config.toml
num_key_value_heads = 4
vocab_size = 586
hidden_act = "gelu"
norm = "layernorm"
norm_eps = 1e-06
qk_norm = false
init_std_up = 0.0334
optimizer = "soap_variant"
beta1 = 0.95
beta2 = 0.95
schedule = "wsd"
final_lr_fraction = 0.0
doc_mask = false
train_tokens = 155500000
max_steps = 2373
Each number is 50 + 15 x the weight over its row's rms, rounded and kept within 0 to 99. Layers, rows and columns count from 0. The size before them is the row's rms in percent of the matrix's.

# layer 5 MLP down (transposed), 896x224, rms 0.146, rows 113-175, columns 168-223
098:63 41 39 43 54 49 58 49 76 49 58 57 19 49 36 61 20 63 32 66 12 52 73 59 68 35 47 66 56 53 68 38 54 52 83 81 65 62 62 35 54 49 34 33 34 57 46 65 35 61 52 65 54 43 65 79
090:59 44 26 40 30 38 82 50 35 37 17 36 54 29 78 25 09 41 51 78 70 52 49 39 57 60 59 58 65 65 75 62 49 42 25 60 49 42 50 46 67 45 48 34 51 31 60 40 80 60 73 62 51 36 56 28
100:46 31 57 72 60 58 52 71 74 20 49 54 43 46 52 32 41 39 57 64 57 46 59 48 45 40 52 48 63 55 59 28 46 54 49 63 54 47 12 53 66 47 37 30 76 51 76 64 61 57 25 61 33 47 41 71
093:31 49 46 42 33 40 61 54 47 64 35 54 67 66 58 58 40 27 38 19 66 52 41 51 42 43 33 58 34 55 78 45 37 29 60 33 64 70 65 65 66 39 38 74 45 47 43 30 79 45 44 29 42 55 30 71
102:31 40 77 36 37 56 30 56 54 45 48 56 43 37 45 30 68 62 44 30 76 51 73 72 48 63 47 29 56 43 42 68 85 55 44 57 41 48 36 52 59 44 30 47 56 47 50 87 82 40 74 46 46 52 14 30
093:60 66 55 72 52 54 61 73 48 64 56 49 52 44 68 46 51 50 61 68 35 54 82 59 62 48 54 33 59 56 45 42 31 74 45 27 38 55 46 75 52 38 48 61 46 61 65 25 49 45 78 50 63 52 59 65
104:33 70 51 55 48 53 63 60 42 57 16 37 74 27 59 31 63 29 41 57 56 59 49 55 56 32 43 46 56 26 27 46 25 66 58 35 61 46 52 41 30 40 36 41 27 30 53 67 33 62 64 62 62 60 43 57
098:30 55 53 81 81 20 32 54 45 28 39 31 42 50 60 60 64 50 27 55 39 65 44 61 61 32 36 35 61 35 28 62 56 56 23 75 45 52 57 50 52 33 46 34 11 36 35 54 52 46 78 69 45 53 68 47
103:58 47 69 73 47 79 58 60 49 72 32 40 26 52 39 35 32 57 72 40 53 39 23 72 48 58 66 34 49 56 51 76 65 46 48 24 42 59 61 24 52 42 74 39 54 44 26 39 42 45 67 35 57 36 52 54
095:62 38 75 43 22 30 57 44 50 24 55 43 57 55 39 42 36 58 38 33 74 54 26 28 70 37 59 33 23 67 46 69 39 56 34 29 61 37 44 58 49 34 65 39 32 36 46 62 42 22 57 36 58 50 69 53
101:73 59 75 51 42 63 48 50 27 37 61 69 24 47 40 34 19 65 51 65 42 44 47 73 38 32 42 36 49 49 68 55 78 62 54 58 53 30 46 36 28 53 55 40 59 51 37 36 28 43 56 63 23 47 53 49
092:49 57 24 46 44 64 35 49 20 60 50 33 25 55 41 67 46 15 31 58 63 53 26 72 42 62 38 51 14 72 51 47 37 26 30 45 43 40 33 78 44 26 82 38 27 60 35 44 30 32 19 47 69 44 52 32
105:60 70 55 39 49 68 63 84 46 45 52 39 35 41 32 55 55 38 58 21 47 60 54 54 52 29 54 27 67 35 44 49 64 57 44 52 46 48 49 63 54 38 65 80 41 54 39 65 45 39 59 08 53 19 67 69
113:28 65 43 43 27 23 58 33 37 60 62 57 31 44 68 55 70 67 56 50 19 63 56 61 46 48 70 38 62 66 45 62 61 37 56 55 27 56 43 45 44 60 50 73 69 31 57 45 73 69 39 57 50 42 40 36
101:47 47 96 28 69 61 53 58 29 35 55 35 39 37 52 31 48 62 51 59 65 58 52 53 32 61 73 47 59 60 39 50 45 42 65 44 55 59 41 57 54 53 56 48 31 32 35 34 70 69 64 52 69 46 21 44
098:54 76 63 58 61 23 43 48 55 58 66 04 52 45 44 45 57 46 58 54 50 55 33 47 54 46 52 55 61 47 51 46 57 42 60 53 53 42 63 41 61 23 50 61 20 59 51 31 42 37 62 55 47 53 47 50
102:35 54 50 60 45 59 45 39 49 36 64 47 44 32 37 54 44 33 69 42 32 88 88 62 81 47 46 68 56 66 53 12 31 26 57 79 39 36 59 48 56 33 56 60 73 42 32 21 28 60 59 29 49 40 46 47
098:66 56 52 43 83 48 40 63 37 65 40 15 37 58 55 35 59 51 55 39 62 57 48 49 63 41 33 40 45 42 67 55 68 37 55 70 33 55 67 17 27 38 42 29 65 52 57 63 50 56 68 40 82 64 40 41
103:81 73 46 36 46 23 42 60 70 79 53 37 49 47 29 48 39 67 59 54 64 29 45 78 47 34 47 58 38 61 43 21 54 77 54 46 45 36 61 68 57 26 50 45 58 55 40 65 23 54 47 54 61 78 25 42
108:50 69 60 51 35 43 47 28 49 62 56 41 49 50 61 51 56 48 72 78 65 16 49 51 69 42 59 49 77 70 54 38 57 52 46 65 27 24 40 47 33 67 58 63 48 53 17 52 50 29 37 65 38 30 50 63
103:57 51 36 49 32 61 72 66 53 52 79 40 21 43 54 41 37 30 38 36 50 30 33 58 61 56 41 32 54 41 19 82 76 61 56 40 51 49 37 38 38 54 28 52 38 47 82 62 45 38 41 48 81 42 42 55
103:55 72 62 27 38 38 40 48 42 30 77 72 52 64 46 74 86 61 58 89 25 65 48 66 63 63 64 35 62 56 74 60 40 45 54 51 53 28 37 64 81 76 67 47 50 50 45 26 49 55 65 77 61 41 45 27
102:61 68 62 47 65 34 45 54 34 41 31 65 54 61 53 41 49 65 47 62 46 35 59 71 65 55 54 52 50 37 36 62 30 56 36 50 58 35 33 34 59 57 55 35 45 68 38 20 67 48 42 80 51 59 54 80
111:43 48 58 43 45 47 59 40 55 70 49 74 16 44 24 37 68 55 36 43 29 23 32 36 59 59 59 36 29 44 76 39 49 73 54 53 12 57 35 73 35 20 40 50 49 51 49 48 50 62 35 51 65 61 60 29
097:57 34 47 41 33 53 57 49 39 28 51 72 52 51 57 33 78 45 60 68 52 74 53 45 35 84 77 52 47 40 69 54 58 40 64 50 17 64 61 36 11 52 61 50 37 38 73 35 63 36 72 18 54 74 61 48
093:58 40 55 37 44 41 50 57 75 75 22 58 43 47 46 18 49 42 41 57 35 54 41 54 40 30 52 19 57 50 71 36 47 46 58 48 48 18 47 38 47 47 42 41 48 58 33 29 39 65 46 59 48 90 42 61
100:44 17 62 39 64 71 48 66 43 60 41 40 54 33 62 74 67 42 66 23 44 40 37 30 70 66 44 55 42 58 84 65 68 48 78 60 53 49 30 11 54 43 57 11 74 18 82 62 66 54 54 57 38 50 25 50
086:58 22 59 31 58 47 57 42 39 36 20 46 36 71 20 44 25 31 35 60 33 61 45 42 58 57 20 79 58 45 52 41 44 65 55 29 49 85 38 30 23 50 75 38 40 52 47 31 49 57 63 37 34 20 55 57
111:73 38 73 59 68 67 60 84 51 60 41 52 42 38 47 55 30 69 62 32 51 52 22 38 41 42 38 27 35 69 57 59 45 53 46 54 25 29 69 74 76 38 42 42 52 89 27 31 47 64 36 37 29 68 37 62
093:76 49 57 38 62 34 43 54 37 47 50 43 36 48 52 50 44 69 55 43 52 41 41 66 45 63 62 75 57 44 69 60 57 69 46 55 37 29 59 51 63 76 44 52 39 68 62 38 42 42 44 60 66 53 00 36
108:38 52 28 52 63 74 37 72 48 03 40 65 19 49 52 56 44 47 48 81 47 57 54 44 44 38 40 37 42 40 47 53 51 34 59 21 71 44 37 26 27 58 52 28 23 27 40 32 81 64 53 68 57 74 38 37
097:46 35 48 67 31 33 55 52 55 47 23 51 34 44 40 54 41 52 53 41 32 52 51 32 65 70 57 55 42 55 38 52 24 25 48 29 60 63 75 67 55 84 71 61 47 59 38 42 33 57 40 41 66 63 79 68
103:27 51 60 57 40 49 43 39 46 60 36 30 46 43 84 39 56 75 60 48 56 24 52 43 74 48 66 58 41 65 37 45 26 77 47 38 70 53 80 62 31 64 67 46 36 61 67 37 48 36 53 68 51 88 18 48
108:43 55 47 55 41 70 49 51 26 63 54 69 50 49 61 61 40 71 54 46 62 47 49 26 61 76 23 36 61 38 75 42 38 57 46 40 56 52 21 53 65 37 64 01 48 48 39 34 65 51 36 63 82 40 67 48
100:48 47 31 57 39 48 67 64 53 68 61 41 57 50 44 38 74 30 50 59 25 73 49 30 42 48 50 44 81 33 21 40 55 11 55 96 81 56 43 72 30 50 70 30 45 34 46 53 51 74 39 51 74 65 52 42
096:17 22 31 57 42 66 59 44 35 38 48 47 45 38 18 53 51 56 24 52 40 43 65 57 40 70 34 35 35 51 29 44 45 58 47 60 69 59 55 44 60 36 43 37 26 31 39 56 41 69 81 35 20 37 41 43
101:16 54 60 70 62 42 32 42 39 46 44 21 38 24 46 49 38 50 43 54 50 53 56 31 36 55 37 38 51 51 60 37 29 39 29 35 56 14 53 25 33 53 61 55 44 55 70 84 41 60 46 25 54 50 27 29
094:37 50 23 79 42 48 26 21 52 30 66 66 41 46 54 59 46 48 70 58 55 34 53 69 53 85 47 55 51 41 29 69 32 48 77 31 47 51 32 38 50 42 48 69 54 37 51 62 63 29 61 40 78 68 32 35
100:54 68 56 23 59 45 56 49 47 21 74 66 59 46 48 39 48 68 49 51 42 62 55 57 48 20 47 32 47 61 35 60 55 72 63 57 40 45 30 49 76 53 36 51 54 36 58 48 68 55 59 70 57 49 71 79
103:74 44 44 55 79 52 65 72 40 69 19 53 45 39 38 78 37 72 65 62 42 60 54 56 61 48 73 57 55 41 79 43 60 49 50 65 53 31 45 64 51 49 23 39 53 45 61 24 43 48 58 76 65 49 20 47
112:38 43 49 64 11 45 57 32 63 60 59 52 46 37 55 61 61 41 84 44 34 53 45 32 55 05 43 54 55 79 65 60 47 27 66 57 71 40 32 25 67 68 35 48 50 67 41 59 82 35 28 61 60 64 48 65
113:37 48 45 56 50 39 46 50 50 39 73 36 65 44 79 77 60 50 49 34 56 44 82 42 68 57 35 77 32 26 52 61 47 55 56 56 61 35 43 76 55 68 63 34 71 52 40 81 48 28 51 61 44 39 66 51
100:66 46 75 52 82 13 43 58 58 53 70 60 35 44 33 44 63 48 56 54 42 43 83 62 78 57 70 85 54 42 45 59 04 52 62 65 64 47 51 66 37 32 54 49 73 44 20 60 47 34 41 43 42 39 52 45
101:36 44 54 66 48 44 41 38 23 51 60 40 48 52 36 40 62 57 56 50 35 47 64 53 74 36 45 52 49 66 37 49 44 58 67 35 44 59 78 41 22 55 75 37 39 36 29 38 33 58 64 48 35 48 18 33
104:83 44 62 51 46 45 42 35 39 54 20 49 35 61 46 56 34 87 67 70 61 65 94 36 44 51 16 36 67 68 76 70 66 42 67 72 45 41 38 60 37 35 48 40 62 73 53 49 70 81 38 45 59 61 27 51
095:55 35 74 56 32 60 24 42 49 69 72 61 38 21 53 44 52 67 49 61 52 68 72 54 40 38 27 47 51 73 32 65 46 76 75 65 55 60 19 51 53 23 53 31 46 67 61 49 56 32 20 65 39 30 37 68
092:53 64 15 79 69 49 50 53 17 52 45 41 45 52 71 55 42 38 50 25 61 71 46 65 79 56 30 86 59 48 37 51 82 44 23 74 44 50 48 55 58 27 57 60 34 55 68 69 44 51 47 37 48 38 58 50
103:47 33 31 57 66 67 65 76 71 44 16 44 70 69 44 69 63 55 47 37 33 68 32 33 41 71 27 19 18 65 37 52 53 51 42 67 60 50 76 34 66 57 46 70 41 31 53 44 42 43 47 51 55 50 54 21
110:28 59 26 57 43 65 36 73 34 55 36 33 29 66 60 50 65 64 29 60 57 28 43 51 43 50 38 41 22 42 59 60 67 31 51 47 39 31 20 71 46 11 72 26 44 42 46 61 80 33 32 73 70 56 32 60
103:43 20 55 45 59 37 30 55 58 87 48 51 50 61 39 37 59 55 38 41 46 53 63 59 56 30 27 80 45 46 51 59 43 69 52 38 63 57 38 54 64 46 51 32 51 60 34 41 60 36 55 58 48 40 52 37
098:62 46 26 57 55 57 52 53 80 62 47 48 46 62 54 42 57 61 70 46 25 87 49 62 48 65 48 58 40 34 51 52 60 35 19 77 36 50 46 26 43 30 75 75 42 52 33 53 41 64 47 59 71 42 69 48
095:33 85 50 51 68 64 57 72 73 65 62 32 70 15 39 85 40 81 68 38 40 52 49 44 62 43 63 43 34 50 47 45 46 63 40 71 67 56 28 60 67 42 50 36 23 72 56 52 79 70 38 65 31 72 47 61
099:58 49 63 58 35 40 47 42 52 67 52 47 59 44 33 67 49 50 29 68 53 76 32 66 74 35 41 68 61 40 51 69 49 42 71 42 71 32 53 42 64 67 40 30 47 44 55 32 18 39 49 58 23 34 44 68
106:38 64 72 16 58 36 55 30 36 26 25 76 42 40 57 53 35 39 53 30 44 74 55 64 59 57 59 69 35 48 35 44 34 55 42 78 43 65 23 41 44 27 72 58 38 58 51 34 52 60 25 46 66 28 42 47
103:19 32 47 76 39 64 82 50 65 49 71 69 22 51 68 40 42 50 58 30 54 42 73 65 63 42 35 39 47 38 50 67 34 28 33 47 60 61 74 34 51 70 72 53 34 36 58 56 51 63 63 64 59 62 55 49
094:59 65 57 58 62 42 49 48 38 73 66 62 38 68 40 59 69 39 26 44 46 29 56 62 24 99 63 33 07 55 55 29 50 48 46 52 69 60 32 44 72 50 67 34 44 64 59 61 50 49 31 41 56 48 48 59
101:39 49 57 34 72 63 55 48 56 59 57 51 52 54 37 52 26 38 50 42 23 65 59 28 34 56 43 64 56 51 43 39 47 41 47 65 23 50 47 37 37 23 40 46 48 39 56 71 58 72 47 74 37 62 55 67
109:54 47 71 68 60 44 31 63 57 25 53 29 56 44 45 36 50 56 84 24 50 28 42 61 78 58 59 69 55 33 36 19 57 39 48 65 45 65 54 39 50 51 64 33 29 87 47 63 47 34 11 35 79 58 23 65
099:47 51 42 58 56 56 67 43 38 66 43 46 46 59 40 62 39 43 20 69 21 22 47 27 46 51 34 32 57 75 73 63 19 58 64 45 49 22 66 31 67 37 27 56 34 51 25 26 45 53 71 36 62 46 63 16
092:71 57 48 54 46 73 66 24 26 57 45 77 42 56 46 46 37 73 31 41 40 43 43 38 46 52 73 61 59 40 62 64 37 53 48 35 40 49 42 55 45 56 52 27 55 52 61 67 57 49 48 57 62 26 44 75
107:26 66 39 37 40 38 57 33 54 25 33 34 55 49 57 38 34 52 23 66 88 67 53 60 38 26 32 22 43 60 63 25 23 42 16 68 58 59 33 43 47 56 44 13 26 49 34 48 54 67 33 67 90 43 53 58
115:33 67 30 51 67 65 04 33 34 47 42 55 36 35 60 45 72 72 50 32 77 63 45 50 71 53 52 51 59 60 15 59 63 73 37 06 30 72 79 71 53 50 36 48 69 44 51 52 68 67 31 70 46 52 43 46
106:56 64 52 39 52 40 71 48 32 42 48 58 40 41 21 63 38 31 53 64 61 45 57 89 40 47 28 46 70 41 56 19 47 46 16 33 32 59 48 48 22 46 75 41 69 59 73 41 73 65 46 81 52 44 32 32
# layer 5 MLP up, 896x224, rms 0.143, rows 114-175, columns 168-223
094:43 37 54 48 54 41 54 72 50 60 38 33 62 67 45 31 64 68 37 42 35 26 58 41 61 70 48 51 32 17 28 41 44 47 33 38 61 51 34 13 44 47 44 56 57 46 57 76 41 36 43 65 51 38 57 44
103:53 32 52 52 51 57 69 50 32 55 60 67 34 50 62 47 42 67 41 25 57 34 51 63 74 52 34 37 69 29 68 68 63 38 57 63 30 38 53 66 85 31 66 69 42 51 62 55 50 55 68 49 40 51 25 51
093:65 44 28 50 45 32 52 54 53 33 29 58 55 95 54 40 54 74 38 57 31 65 38 78 92 49 60 59 72 75 36 53 58 30 51 49 59 53 44 25 24 71 56 09 64 32 58 68 46 56 45 56 84 65 57 34
100:59 59 60 46 38 66 53 54 66 66 30 67 73 34 22 62 69 45 41 22 51 59 61 33 39 24 36 65 46 49 49 42 64 47 52 45 22 35 55 47 70 54 54 42 44 49 61 57 44 52 72 73 39 34 66 72
102:56 39 80 55 41 51 48 57 48 40 18 32 56 43 43 60 34 41 49 83 50 53 41 43 57 48 41 69 51 44 70 84 67 52 44 45 41 49 68 22 40 42 34 43 37 57 34 60 29 21 55 45 67 43 18 73
103:41 50 24 43 45 38 64 33 50 56 46 67 86 32 46 73 58 37 37 63 23 36 42 49 54 67 26 91 40 28 51 50 74 63 31 49 76 64 44 63 53 28 84 47 60 42 69 33 54 39 48 47 40 28 55 59
099:36 27 42 44 39 51 93 43 59 28 24 59 44 65 56 67 47 70 22 53 67 65 39 22 47 59 71 56 73 38 72 43 66 60 36 35 58 49 50 64 55 79 53 34 31 50 61 45 68 85 54 23 57 60 63 60
092:68 29 35 42 44 32 15 49 62 65 40 66 43 66 41 58 58 63 70 24 63 69 60 47 43 68 32 34 56 54 42 42 30 59 45 41 31 72 59 59 76 68 57 38 52 68 52 71 25 49 70 42 37 58 29 78
095:52 36 27 70 23 58 70 38 41 31 57 48 49 43 30 52 65 50 39 56 34 69 45 75 48 39 61 56 61 55 57 46 85 66 29 20 55 42 37 18 34 72 42 41 42 34 49 55 58 51 45 54 30 43 36 29
099:22 23 43 45 41 35 47 50 50 30 25 58 62 37 47 38 57 49 64 66 50 34 52 38 51 53 43 47 42 52 65 57 71 15 26 45 54 53 50 64 37 71 71 50 47 39 29 36 36 32 44 45 37 57 52 69
103:62 25 56 41 60 51 27 56 49 56 51 68 35 27 41 52 13 37 48 33 30 38 43 27 49 28 55 21 42 25 63 52 54 50 45 57 48 55 66 35 59 60 15 79 71 48 41 45 67 65 64 35 27 39 62 38
105:36 12 89 60 50 54 39 59 38 80 24 45 50 37 66 35 47 49 71 51 48 62 32 49 41 55 49 64 54 49 36 46 42 82 49 45 34 53 62 59 37 41 24 38 63 29 70 61 35 42 55 45 41 34 61 36
106:51 64 53 27 69 66 53 29 40 53 55 65 29 69 75 49 67 80 43 68 32 29 49 30 41 46 75 29 56 65 50 36 19 42 39 33 90 53 23 44 42 76 36 52 41 43 40 52 45 40 37 57 29 65 46 73
097:53 46 70 60 28 54 69 45 67 47 42 69 39 16 37 46 50 69 65 46 38 33 49 57 41 71 20 39 48 40 76 61 44 36 75 63 34 55 47 52 44 49 49 43 79 50 32 33 41 25 41 38 39 57 69 65
103:46 57 57 31 46 42 60 40 49 66 59 78 56 63 40 57 33 33 54 40 43 35 57 36 59 85 59 29 38 65 43 77 72 35 59 47 35 64 49 72 50 60 38 54 46 58 18 40 18 55 20 65 27 54 63 40
101:70 56 52 77 53 26 49 26 55 32 13 28 71 45 56 58 41 73 53 38 45 57 68 52 71 27 73 39 70 46 37 38 42 52 33 68 41 64 60 58 74 59 32 26 50 71 44 55 55 54 73 24 60 70 56 59
098:35 44 37 44 72 65 49 36 82 40 36 72 45 59 31 57 61 59 39 65 55 45 61 37 37 38 27 35 46 44 55 69 38 48 50 44 89 93 52 77 66 69 57 55 52 63 35 54 29 62 55 54 22 59 57 41
109:39 37 80 42 46 80 18 48 47 32 32 59 41 39 24 74 46 46 38 51 47 09 36 43 72 57 41 43 59 28 46 63 64 58 18 56 65 49 58 49 45 60 57 44 07 32 36 40 73 63 61 40 44 25 50 51
100:32 35 71 64 43 64 61 48 84 46 60 83 46 57 28 56 55 79 35 57 30 35 45 39 37 27 53 33 22 32 71 45 47 45 53 58 83 60 58 63 45 60 66 55 29 65 24 32 34 44 50 58 36 51 66 24
097:32 48 47 72 42 46 60 66 47 42 38 34 66 24 49 48 58 57 51 47 69 41 41 53 61 47 35 65 39 48 55 51 67 48 32 74 80 37 26 55 58 68 32 46 48 32 59 49 32 25 80 35 64 42 39 38
103:52 21 56 20 40 47 51 34 62 64 33 66 44 32 65 66 38 38 47 29 51 35 60 34 73 44 67 59 08 41 54 68 38 74 54 22 52 67 37 53 33 51 56 47 73 74 51 47 51 38 35 62 39 09 45 36
099:35 70 44 50 59 69 44 41 49 61 48 73 56 58 16 38 34 37 18 59 51 65 42 44 28 30 66 41 76 62 58 28 55 59 51 60 36 44 29 31 53 52 35 32 55 36 57 26 32 73 68 33 07 78 64 60
113:67 32 55 53 33 41 49 35 68 44 22 45 43 54 61 45 60 56 45 28 42 55 32 48 50 50 65 72 47 34 62 40 48 72 31 76 47 42 63 71 56 07 49 48 42 42 49 31 54 38 33 19 40 79 46 44
099:52 45 35 71 45 73 47 59 29 50 34 46 47 39 45 54 51 44 52 23 68 81 31 57 70 51 44 19 59 36 49 50 43 68 48 56 63 38 47 42 33 35 62 28 42 56 36 55 12 65 55 37 28 52 21 33
100:47 73 43 79 47 56 55 56 28 51 39 48 53 68 21 46 62 38 86 49 39 77 54 53 68 09 48 75 29 61 58 65 54 55 75 46 50 34 50 51 23 78 38 44 52 64 06 75 69 23 44 46 48 32 65 45
096:43 45 20 41 51 50 44 39 50 50 41 21 31 28 39 48 47 73 34 67 79 57 53 34 50 41 46 59 71 44 53 36 53 62 35 43 25 47 52 72 70 51 49 66 68 50 29 28 47 29 68 26 61 65 42 47
107:59 50 39 72 59 51 19 46 62 69 38 44 44 28 54 63 27 53 53 36 46 54 11 62 33 39 54 60 42 54 52 70 52 39 68 65 45 43 45 57 45 51 27 49 68 58 65 38 36 62 47 65 44 86 17 38
110:32 43 21 70 49 28 46 40 49 09 34 62 67 50 49 58 59 28 35 57 31 51 73 45 63 73 52 49 41 46 32 51 83 62 50 39 49 54 37 39 41 53 47 51 44 64 55 44 00 56 43 55 43 49 43 54
097:37 24 67 36 79 32 55 46 62 67 35 35 42 84 28 68 30 32 44 80 73 66 66 29 57 46 58 65 65 39 57 44 37 16 42 80 35 48 82 44 47 39 53 49 75 47 76 57 46 49 57 59 52 53 77 29
109:42 51 66 52 52 63 65 72 20 37 60 72 63 72 57 24 63 75 35 42 53 59 45 48 73 72 60 47 37 59 44 41 34 47 35 41 63 51 54 38 68 40 31 62 66 32 57 67 31 72 30 54 52 57 40 41
092:34 38 49 43 68 30 37 44 42 71 44 59 57 69 51 65 65 47 69 41 74 40 17 48 42 68 78 57 70 46 54 49 48 51 59 27 51 64 49 28 63 23 40 73 47 29 49 35 44 25 55 34 48 43 54 90
100:55 40 62 67 42 63 70 45 45 23 47 43 36 55 19 57 29 61 18 38 36 69 54 29 38 76 47 52 52 59 40 50 22 39 16 51 33 51 39 46 52 43 50 53 82 83 43 64 66 32 52 38 26 67 51 67
108:52 30 55 63 36 66 43 48 62 22 51 48 58 49 46 63 50 53 26 38 49 42 60 40 51 34 64 66 43 51 32 42 40 58 68 21 30 68 48 99 75 37 53 23 18 54 53 33 35 48 67 43 42 33 58 27
100:41 15 31 75 35 40 69 17 58 39 41 47 22 57 59 46 56 38 76 61 46 62 22 66 28 44 33 55 00 45 44 53 49 54 54 34 45 80 62 33 40 41 25 53 53 61 35 56 66 58 51 45 26 64 55 60
099:38 68 62 31 42 53 56 54 45 48 37 48 76 70 28 28 35 57 59 61 57 29 53 38 49 27 52 66 61 60 35 99 66 51 50 35 70 57 32 48 31 45 45 65 14 33 43 62 65 51 28 58 54 50 72 64
096:53 40 49 44 40 49 60 49 54 86 38 75 58 56 60 42 49 29 59 73 48 57 53 42 55 70 39 55 44 32 55 38 55 13 43 55 51 42 23 33 61 32 36 56 28 53 23 55 50 38 48 37 63 45 55 94
098:31 39 22 64 45 44 73 72 44 22 36 54 61 37 37 35 61 73 57 24 56 03 49 55 70 25 52 32 60 46 45 42 66 45 52 67 69 70 74 39 56 45 23 44 50 36 51 52 66 78 61 39 44 40 46 81
104:26 33 52 46 37 52 12 38 61 53 55 47 26 52 59 56 45 42 65 59 20 51 30 54 51 46 20 59 64 70 62 73 64 41 37 42 77 44 47 46 29 46 42 74 30 53 53 85 56 36 28 32 63 19 30 64
104:53 67 64 38 57 62 44 53 40 57 40 52 73 31 67 55 41 58 24 48 42 28 19 61 44 51 43 45 86 50 56 28 47 66 55 50 47 33 44 49 50 46 43 65 21 32 50 67 28 52 54 50 53 70 34 37
110:43 24 71 37 48 55 11 71 59 59 74 29 59 37 36 63 70 57 61 64 60 41 52 49 59 38 00 36 22 59 44 57 61 77 43 43 60 41 53 30 63 27 68 51 66 41 54 61 55 72 42 62 54 44 30 62
111:62 73 46 60 22 48 61 66 38 56 53 48 56 50 32 77 52 62 55 51 52 64 74 37 65 43 55 49 62 73 47 69 28 54 48 29 49 67 56 72 64 66 55 35 42 38 74 55 63 55 50 28 49 43 76 15
102:72 52 44 29 47 38 38 30 64 55 66 73 36 65 62 33 58 80 27 88 51 46 43 50 58 74 28 64 46 42 53 48 34 45 41 65 48 70 39 54 56 45 63 57 35 58 48 62 34 23 28 29 46 36 58 39
104:61 50 35 39 37 58 75 49 54 62 39 31 32 67 55 12 43 68 81 33 56 38 68 38 36 30 39 63 45 46 34 56 51 41 61 28 63 28 38 71 41 35 55 67 37 68 42 77 53 73 31 49 31 24 73 36
104:33 56 76 42 55 50 33 45 57 54 46 68 52 60 43 58 42 65 27 28 61 58 46 53 66 49 45 61 52 48 62 32 52 58 79 42 49 28 42 33 34 18 63 63 46 48 40 42 57 69 25 81 46 57 43 50
094:66 55 34 63 55 73 47 44 28 30 82 57 36 48 57 65 51 41 71 46 63 48 34 43 75 38 58 57 73 42 46 73 64 51 43 69 52 56 47 29 49 66 55 41 55 60 45 59 55 52 25 72 61 56 39 49
092:53 54 51 52 29 64 23 59 53 59 54 66 57 56 53 65 23 36 49 51 40 36 55 05 32 62 66 53 56 63 53 62 28 40 51 50 46 57 57 53 59 37 78 11 29 52 66 67 51 75 61 70 40 46 49 52
106:40 39 70 52 42 53 70 27 63 17 64 54 59 77 60 54 25 38 55 46 25 54 64 40 24 83 47 44 48 28 61 60 35 51 45 42 40 39 26 42 82 45 50 53 56 39 47 42 18 37 73 62 57 61 63 53
105:50 16 67 42 49 62 59 76 30 46 76 60 65 52 51 55 56 56 40 60 24 54 53 55 37 26 33 52 51 75 73 44 58 61 64 50 33 44 54 83 36 46 25 55 44 24 35 40 56 35 50 56 47 42 40 62
102:15 64 42 53 55 28 84 54 35 60 43 76 48 59 48 60 43 73 22 61 50 31 67 26 57 49 29 47 76 13 86 63 42 28 45 18 56 63 43 44 67 60 18 64 87 47 40 68 43 42 70 59 37 48 43 64
100:56 77 44 33 64 29 52 46 38 26 58 63 55 75 39 34 44 52 56 60 70 32 74 38 49 64 26 40 54 69 56 68 52 56 45 83 56 43 36 35 20 57 35 38 72 48 14 64 40 66 48 40 60 52 63 72
099:59 25 31 75 32 72 57 21 36 32 63 50 32 60 73 82 68 46 72 71 35 53 23 23 42 43 41 55 57 51 67 63 59 47 40 63 48 37 38 39 42 38 23 44 37 44 18 58 38 41 31 71 50 51 40 48
098:36 41 44 30 44 23 42 23 59 47 70 40 51 47 79 40 49 54 57 50 29 35 53 32 65 42 66 60 44 68 85 75 71 43 66 84 38 46 58 86 73 57 71 67 47 37 44 25 52 74 65 47 37 51 63 46
102:50 57 51 52 49 49 77 40 44 50 21 40 45 47 56 52 52 57 55 46 58 23 76 18 72 48 39 54 48 52 42 58 13 58 32 45 44 47 61 69 35 21 46 45 54 83 73 80 21 36 34 59 48 46 51 42
100:42 30 51 36 49 46 55 28 36 50 55 43 47 44 62 56 67 34 75 36 58 56 67 27 53 68 46 52 75 43 63 65 25 52 80 44 22 46 73 47 60 39 38 78 71 53 63 26 50 59 39 60 39 39 78 65
109:63 46 29 58 56 55 55 50 22 68 65 37 48 28 57 80 68 40 45 43 50 28 41 47 59 41 31 40 59 62 66 65 50 21 43 56 36 49 38 42 68 54 42 28 50 76 49 72 51 56 58 53 55 53 33 43
110:45 15 32 48 47 41 61 44 37 52 71 41 56 61 55 31 47 46 46 50 81 32 67 68 38 42 50 62 35 28 52 53 25 40 72 42 84 42 53 45 72 32 62 64 48 71 51 51 25 52 34 60 50 36 37 60
105:41 56 39 72 50 74 44 69 47 46 59 44 43 64 79 44 48 72 43 56 71 53 59 62 37 67 40 38 68 63 46 51 60 68 77 55 51 64 30 80 38 43 97 20 59 66 66 76 37 54 67 72 42 31 58 50
103:23 14 57 95 36 55 64 07 52 64 44 53 68 81 59 58 32 39 61 35 25 29 52 32 69 31 71 34 63 48 42 43 53 24 55 73 64 77 50 73 55 78 45 39 47 43 29 26 62 75 73 59 36 50 40 46
095:47 58 73 73 51 64 25 60 72 56 46 57 29 46 41 38 45 43 59 28 78 78 60 33 47 52 62 40 54 61 48 61 53 63 62 38 59 62 18 38 40 55 38 49 54 38 41 62 50 71 37 58 33 41 48 40
105:20 66 28 31 44 36 67 66 55 43 65 36 37 54 37 59 53 60 70 20 40 46 58 70 65 31 45 54 32 63 40 76 54 60 56 43 37 56 52 52 62 62 65 39 34 68 55 62 49 55 39 38 32 19 63 49
100:53 61 56 36 65 69 35 40 62 48 59 60 53 46 48 60 29 29 22 55 63 57 40 51 75 13 48 32 14 66 67 28 63 56 24 64 44 85 65 64 46 44 50 57 71 55 52 72 32 73 59 44 62 49 54 37
109:62 72 65 42 47 45 43 72 49 34 70 38 60 57 49 57 40 30 38 59 49 32 64 42 65 38 50 35 57 62 64 52 67 53 55 34 54 80 55 30 53 37 57 62 45 52 67 59 62 39 62 51 67 23 51 51